Weights of a small transformer language model: width 64, vocabulary 2048.
Each number is 200 + 40 x the weight over its row's rms, rounded and kept within 0 to 999. Layers, rows and columns count from 0. The size before them is the row's rms in percent of the matrix's.

# v: layer 3 attention value, 64x64, rms 0.202, rows 32-56, columns 0-63
# o: layer 3 attention output (transposed), 64x64, rms 0.147, rows 32-55, columns 0-63
v32,109,219,143,195,234,190,170,151,230,179,168,215,280,235,156,173,218,269,146,259,166,190,243,237,185,189,166,157,168,219,200,192,207,80,184,172,215,192,134,153,192,182,140,201,220,205,204,172,258,132,160,195,259,194,219,183,218,153,255,256,135,176,159,245,242
o32,098,234,178,209,195,216,152,157,173,209,133,269,140,246,243,261,253,245,184,224,249,180,182,266,189,244,179,196,252,233,220,218,160,167,211,169,166,191,216,172,239,216,196,269,120,168,161,162,182,157,199,215,230,136,206,149,183,137,303,269,197,217,172,229,193
v33,102,192,249,200,192,187,185,207,159,237,196,201,180,216,198,215,290,200,233,149,221,204,142,196,134,195,173,192,222,234,165,210,217,155,157,216,163,196,158,166,130,208,89,208,251,244,184,200,121,187,148,178,264,291,204,259,152,163,220,227,166,198,271,209,267
o33,105,227,220,255,146,187,168,194,153,195,217,208,173,175,237,218,187,149,292,178,155,206,170,217,209,188,181,127,165,170,274,216,287,119,174,135,181,213,154,277,272,193,185,282,212,234,165,184,160,126,204,243,227,233,181,190,190,180,173,213,203,207,215,170,142
v34,095,192,195,226,181,220,193,131,265,168,172,225,151,154,232,208,203,189,232,213,220,223,221,184,271,185,238,220,241,156,222,206,236,285,201,187,253,236,324,252,310,172,271,189,156,193,206,226,218,190,221,219,162,171,188,207,195,222,103,222,231,240,229,176,190
o34,087,153,237,189,213,157,154,191,276,223,226,161,200,189,224,175,238,222,190,235,188,217,253,86,243,213,218,210,177,190,114,231,176,297,214,219,171,202,234,149,194,251,127,132,197,199,234,252,248,269,146,252,238,202,193,239,188,224,153,165,179,200,202,236,178
v35,094,159,225,222,156,173,238,259,106,155,218,145,208,168,221,163,186,198,161,182,277,125,193,163,218,234,191,285,233,191,223,209,215,241,210,248,184,201,144,215,139,170,160,284,177,192,154,286,174,230,126,181,237,211,183,216,243,200,225,167,143,234,182,184,206
o35,103,177,211,229,187,175,268,212,156,160,255,99,206,238,193,178,192,209,291,156,222,217,222,176,168,193,189,226,164,171,227,218,204,238,226,216,313,225,154,261,213,175,205,238,203,159,128,206,175,215,229,214,201,244,312,138,237,167,237,201,249,195,195,194,158
v36,104,176,214,219,218,192,249,288,201,263,262,253,216,183,226,150,216,213,193,221,202,199,230,135,179,223,209,222,165,99,213,243,252,199,231,127,136,207,200,168,128,198,178,174,208,219,231,232,248,213,217,172,145,197,243,135,201,283,209,112,199,245,146,185,181
o36,108,153,225,186,206,205,268,185,197,223,214,194,171,183,128,197,194,165,182,175,171,211,186,132,174,215,195,255,179,211,215,155,214,144,229,208,277,228,264,176,140,183,247,199,222,242,238,71,133,232,146,93,197,245,193,222,189,121,219,211,203,193,167,196,203
v37,105,152,145,177,221,228,187,190,136,198,296,231,175,160,236,189,156,154,239,235,244,220,184,160,278,216,253,190,229,128,144,258,237,261,201,131,201,271,259,235,187,154,249,226,179,173,222,226,183,216,168,185,146,168,198,238,227,203,224,150,244,146,235,198,207
o37,115,187,216,193,238,292,216,208,257,245,229,140,168,221,247,190,162,175,151,197,201,257,207,209,210,239,179,218,162,132,114,187,278,233,287,232,165,201,253,228,202,214,231,203,190,213,255,247,190,192,164,146,131,194,247,217,217,220,194,188,158,191,128,279,167
v38,098,149,160,195,202,235,250,134,183,175,183,199,220,101,241,275,203,187,266,190,197,183,167,200,251,182,223,213,244,141,212,200,138,134,299,148,167,215,156,217,182,228,223,266,213,162,144,167,218,199,231,189,204,186,149,236,199,212,195,198,210,188,164,300,253
o38,113,252,174,246,234,179,240,268,301,221,228,232,193,213,187,211,250,195,246,244,235,141,296,253,202,207,181,208,132,161,169,234,184,188,219,237,176,159,171,215,257,149,240,152,211,204,127,152,200,168,244,267,215,186,272,184,181,198,146,176,175,195,140,193,200
v39,099,256,217,224,203,204,184,209,222,120,95,205,215,254,117,264,224,242,168,169,270,153,194,255,212,235,228,191,169,143,198,178,202,207,157,231,144,158,230,229,192,204,228,191,178,153,253,170,224,229,261,163,259,180,165,230,229,230,162,293,205,165,242,178,208
o39,095,215,165,212,209,179,261,136,238,174,118,201,171,174,154,240,193,233,216,274,161,137,192,217,196,145,173,166,176,140,178,175,177,262,176,164,164,188,162,205,226,155,193,247,216,135,228,242,247,239,217,220,210,251,139,254,212,170,260,244,198,292,206,127,178
v40,109,192,206,201,229,202,187,228,306,151,160,280,139,238,203,215,194,213,192,292,171,177,200,221,174,195,181,114,213,162,176,198,204,299,198,290,181,219,228,247,185,193,267,226,230,156,185,213,283,210,240,148,191,203,200,183,144,166,183,241,223,152,224,185,213
o40,106,178,234,247,221,149,191,245,284,201,230,175,152,160,206,194,214,255,211,209,173,178,127,234,215,248,109,86,253,134,215,227,193,225,221,200,217,213,175,190,109,223,210,212,206,205,237,221,237,208,205,178,246,170,173,244,186,198,233,261,182,233,244,174,288
v41,118,172,225,160,192,239,158,228,123,186,241,210,217,207,204,220,220,175,203,188,262,150,128,182,171,218,277,271,115,236,219,223,165,183,197,124,244,245,208,188,177,204,262,250,194,195,183,128,186,167,227,116,190,244,185,164,275,233,245,187,146,177,250,224,196
o41,141,239,219,198,242,219,183,210,211,202,147,158,178,227,224,223,149,156,309,103,187,149,262,279,213,224,224,245,175,187,136,178,173,214,207,180,208,203,229,225,205,160,275,165,226,144,233,168,251,174,204,137,203,167,218,243,185,168,190,190,211,167,256,193,101
v42,093,256,176,231,240,134,223,225,185,174,173,284,121,239,212,247,169,197,211,240,278,241,224,186,180,188,212,134,222,64,159,223,204,260,187,197,142,196,191,203,203,240,228,170,213,203,255,204,226,261,188,230,164,192,241,222,185,173,149,145,194,237,188,220,146
o42,085,197,198,163,189,215,240,249,172,283,198,246,142,127,188,182,171,219,170,266,175,178,164,172,195,146,201,210,232,117,124,257,245,134,214,234,195,253,130,175,174,149,177,181,238,225,305,199,145,188,146,191,234,217,204,245,194,161,213,208,192,249,209,229,199
v43,110,174,273,240,172,156,145,173,171,163,201,196,211,259,161,245,200,178,255,188,224,208,209,232,174,151,159,165,166,181,161,139,287,228,112,163,139,166,213,268,160,116,201,192,160,186,204,189,180,249,127,195,216,158,161,216,157,185,190,243,244,235,242,155,210
o43,121,213,167,177,166,190,147,162,214,196,132,197,201,172,230,267,193,222,191,248,187,258,204,148,181,195,113,159,199,177,222,198,275,246,119,241,189,309,168,245,194,216,221,291,203,193,241,173,172,234,158,215,152,183,139,181,242,199,145,212,205,188,188,162,133
v44,104,226,209,224,208,252,155,181,131,181,209,132,233,189,208,211,253,138,267,140,164,211,201,228,249,213,247,198,220,282,246,227,228,212,145,217,159,130,189,201,201,233,157,252,216,185,185,172,147,174,154,164,262,290,266,225,216,224,187,165,199,206,258,179,272
o44,094,225,219,243,232,159,159,171,160,153,229,166,225,288,198,235,149,246,223,217,156,215,227,210,217,140,270,185,148,199,264,156,291,177,148,216,199,122,198,278,211,159,146,223,196,171,157,157,219,182,188,223,190,273,197,188,172,206,141,187,215,259,247,240,197
v45,100,170,174,194,251,219,211,258,174,196,246,242,135,218,198,148,155,175,141,232,161,189,128,180,167,231,190,174,210,161,154,276,160,200,155,241,233,234,143,170,211,222,224,244,155,180,173,186,178,181,175,140,195,238,275,154,216,173,292,180,113,232,264,195,177
o45,103,179,209,208,216,260,253,206,219,307,155,186,159,198,174,180,145,240,234,178,160,206,122,210,228,185,193,198,210,212,183,245,217,183,198,153,200,220,194,271,180,169,194,237,169,181,192,197,264,140,178,127,225,131,291,179,148,208,254,225,209,159,301,237,227
v46,099,188,186,195,198,159,197,165,226,248,156,212,188,176,244,223,141,263,188,220,116,207,305,234,205,223,196,174,195,205,201,139,222,138,266,246,199,169,173,167,205,295,192,189,268,226,223,160,228,140,216,270,227,177,175,170,198,257,194,268,207,163,119,207,208
o46,107,253,243,211,262,216,194,277,219,267,238,240,226,228,194,205,258,215,158,262,214,144,170,252,175,242,162,280,211,265,219,184,138,217,156,146,208,152,193,136,208,226,114,187,199,203,216,171,145,220,259,183,159,218,132,201,206,196,218,256,221,238,153,188,215
v47,076,180,191,232,193,207,195,240,198,175,85,257,149,215,172,231,298,195,184,198,194,173,139,269,187,175,191,159,231,187,305,183,213,158,159,264,187,172,210,198,259,227,156,183,229,243,153,197,282,169,199,231,227,252,226,232,161,187,162,242,184,135,208,195,199
o47,051,167,208,166,206,164,128,218,221,188,238,190,144,156,188,185,296,252,248,227,187,220,195,208,188,207,201,179,244,161,213,246,164,200,251,161,172,191,106,189,209,149,135,201,209,247,188,143,191,166,254,211,281,285,151,171,174,204,142,268,238,249,233,216,170
v48,091,171,188,188,200,188,231,185,153,194,244,193,173,229,241,198,263,191,142,176,222,199,154,192,216,162,232,288,157,228,169,266,177,170,220,103,198,212,259,226,104,146,184,188,257,209,198,215,146,207,187,192,237,229,110,306,189,205,248,237,192,192,216,250,217
o48,076,177,240,244,219,259,227,194,168,98,235,214,183,181,205,234,204,154,230,201,263,194,235,217,188,230,195,161,171,162,148,196,208,237,165,171,212,231,279,283,258,193,215,237,224,218,211,243,109,129,244,230,177,146,199,181,175,138,189,146,237,170,154,169,134
v49,094,170,211,210,209,213,228,213,208,229,245,225,210,153,245,200,154,192,220,155,219,174,252,181,162,166,210,220,184,121,148,142,256,247,268,137,227,283,201,170,196,191,219,183,211,153,228,201,211,212,236,157,197,140,133,258,297,145,198,132,170,198,144,211,127
o49,084,222,211,162,269,145,227,211,161,201,245,200,204,244,181,209,192,190,270,226,236,208,251,205,166,196,166,230,150,203,188,192,212,244,332,215,161,258,172,171,208,277,253,161,215,294,232,225,191,243,192,184,163,124,188,218,201,172,214,142,128,199,153,184,169
v50,093,208,236,203,107,173,157,302,190,205,142,160,230,222,208,172,280,224,163,192,220,211,175,206,237,188,213,242,173,332,258,164,206,169,188,176,188,136,249,193,223,148,169,167,186,209,168,265,218,197,194,279,256,188,205,207,145,238,212,236,174,188,201,181,210
o50,089,196,220,174,156,243,190,160,184,102,217,144,227,196,178,182,269,202,207,99,211,179,249,128,168,227,205,190,189,253,205,217,183,207,118,193,224,178,186,191,191,196,192,166,150,179,163,266,178,176,228,245,180,268,95,189,178,215,205,277,260,168,212,229,156
v51,099,199,167,255,223,192,216,218,186,176,160,231,266,240,127,197,173,222,199,244,188,235,266,230,218,169,161,151,172,142,221,247,217,145,169,172,184,195,95,226,184,191,204,271,130,209,232,181,252,260,154,227,167,114,251,212,206,167,215,174,180,217,140,267,229
o51,090,164,99,224,240,232,220,199,217,197,185,275,186,230,192,188,271,249,152,244,266,234,217,180,134,172,126,240,241,193,198,249,243,157,178,222,177,222,161,228,173,186,262,225,205,138,245,166,159,226,141,184,219,196,241,126,204,211,213,217,144,210,170,279,223
v52,106,156,256,164,200,247,113,237,230,160,242,249,195,200,157,236,173,224,150,244,181,177,200,236,209,241,213,181,252,238,205,211,271,298,173,216,218,252,226,186,273,165,303,167,196,147,164,224,238,219,193,159,179,211,190,141,143,217,242,205,200,167,248,164,184
o52,098,185,208,231,141,252,142,236,264,179,213,90,231,223,247,199,210,224,201,196,188,196,153,219,231,190,191,180,227,235,211,201,200,242,191,210,200,246,241,165,140,239,229,186,185,212,209,248,256,239,230,110,208,170,211,266,171,182,222,296,124,207,301,226,210
v53,092,243,214,195,249,197,175,109,241,129,301,228,179,194,198,212,179,154,172,193,206,201,234,180,161,145,162,178,172,213,138,144,211,227,194,176,201,155,215,226,96,180,184,202,159,177,204,141,153,165,162,182,230,241,186,245,212,125,182,133,150,269,175,241,201
o53,098,318,207,213,227,172,221,230,103,171,209,280,168,155,198,253,162,261,151,164,208,216,196,165,246,142,164,143,185,197,208,191,214,173,211,188,171,241,240,268,207,230,183,211,221,202,213,209,228,229,145,186,137,92,258,168,212,205,216,181,154,238,220,190,185
v54,092,254,156,142,194,162,146,246,195,233,229,154,208,147,123,169,152,190,131,205,202,222,206,203,198,233,137,231,236,203,207,183,175,129,264,232,195,190,119,102,233,198,211,167,192,219,224,202,188,167,203,247,231,166,175,186,252,147,205,211,135,234,133,270,235
o54,089,254,221,280,293,243,254,228,178,167,163,173,215,144,256,134,199,175,191,263,204,226,193,205,204,168,245,265,225,288,211,245,172,143,167,189,189,146,142,191,236,248,225,178,188,249,161,210,229,169,251,190,189,164,198,154,226,181,272,227,221,188,152,237,169
v55,086,216,171,235,163,185,221,219,216,243,254,188,176,277,209,225,144,215,198,191,198,213,155,212,227,139,198,216,233,207,161,149,188,225,167,250,144,119,137,237,127,196,165,139,211,216,204,198,113,265,157,237,183,158,116,225,209,240,191,290,233,215,193,174,146
o55,081,199,198,152,170,208,239,182,172,173,131,220,236,175,176,194,134,169,162,270,194,183,113,202,125,192,209,194,151,154,249,152,195,223,121,179,209,227,154,286,181,211,177,177,149,248,181,222,152,232,249,170,165,187,183,218,201,155,157,186,277,137,138,207,246
v56,103,218,234,218,265,213,195,166,205,215,254,285,223,173,201,256,247,185,170,188,228,217,121,213,172,237,232,193,167,237,260,254,221,212,240,288,190,220,198,216,256,142,257,109,154,239,203,246,157,232,197,225,175,190,247,229,243,179,118,149,202,222,239,195,163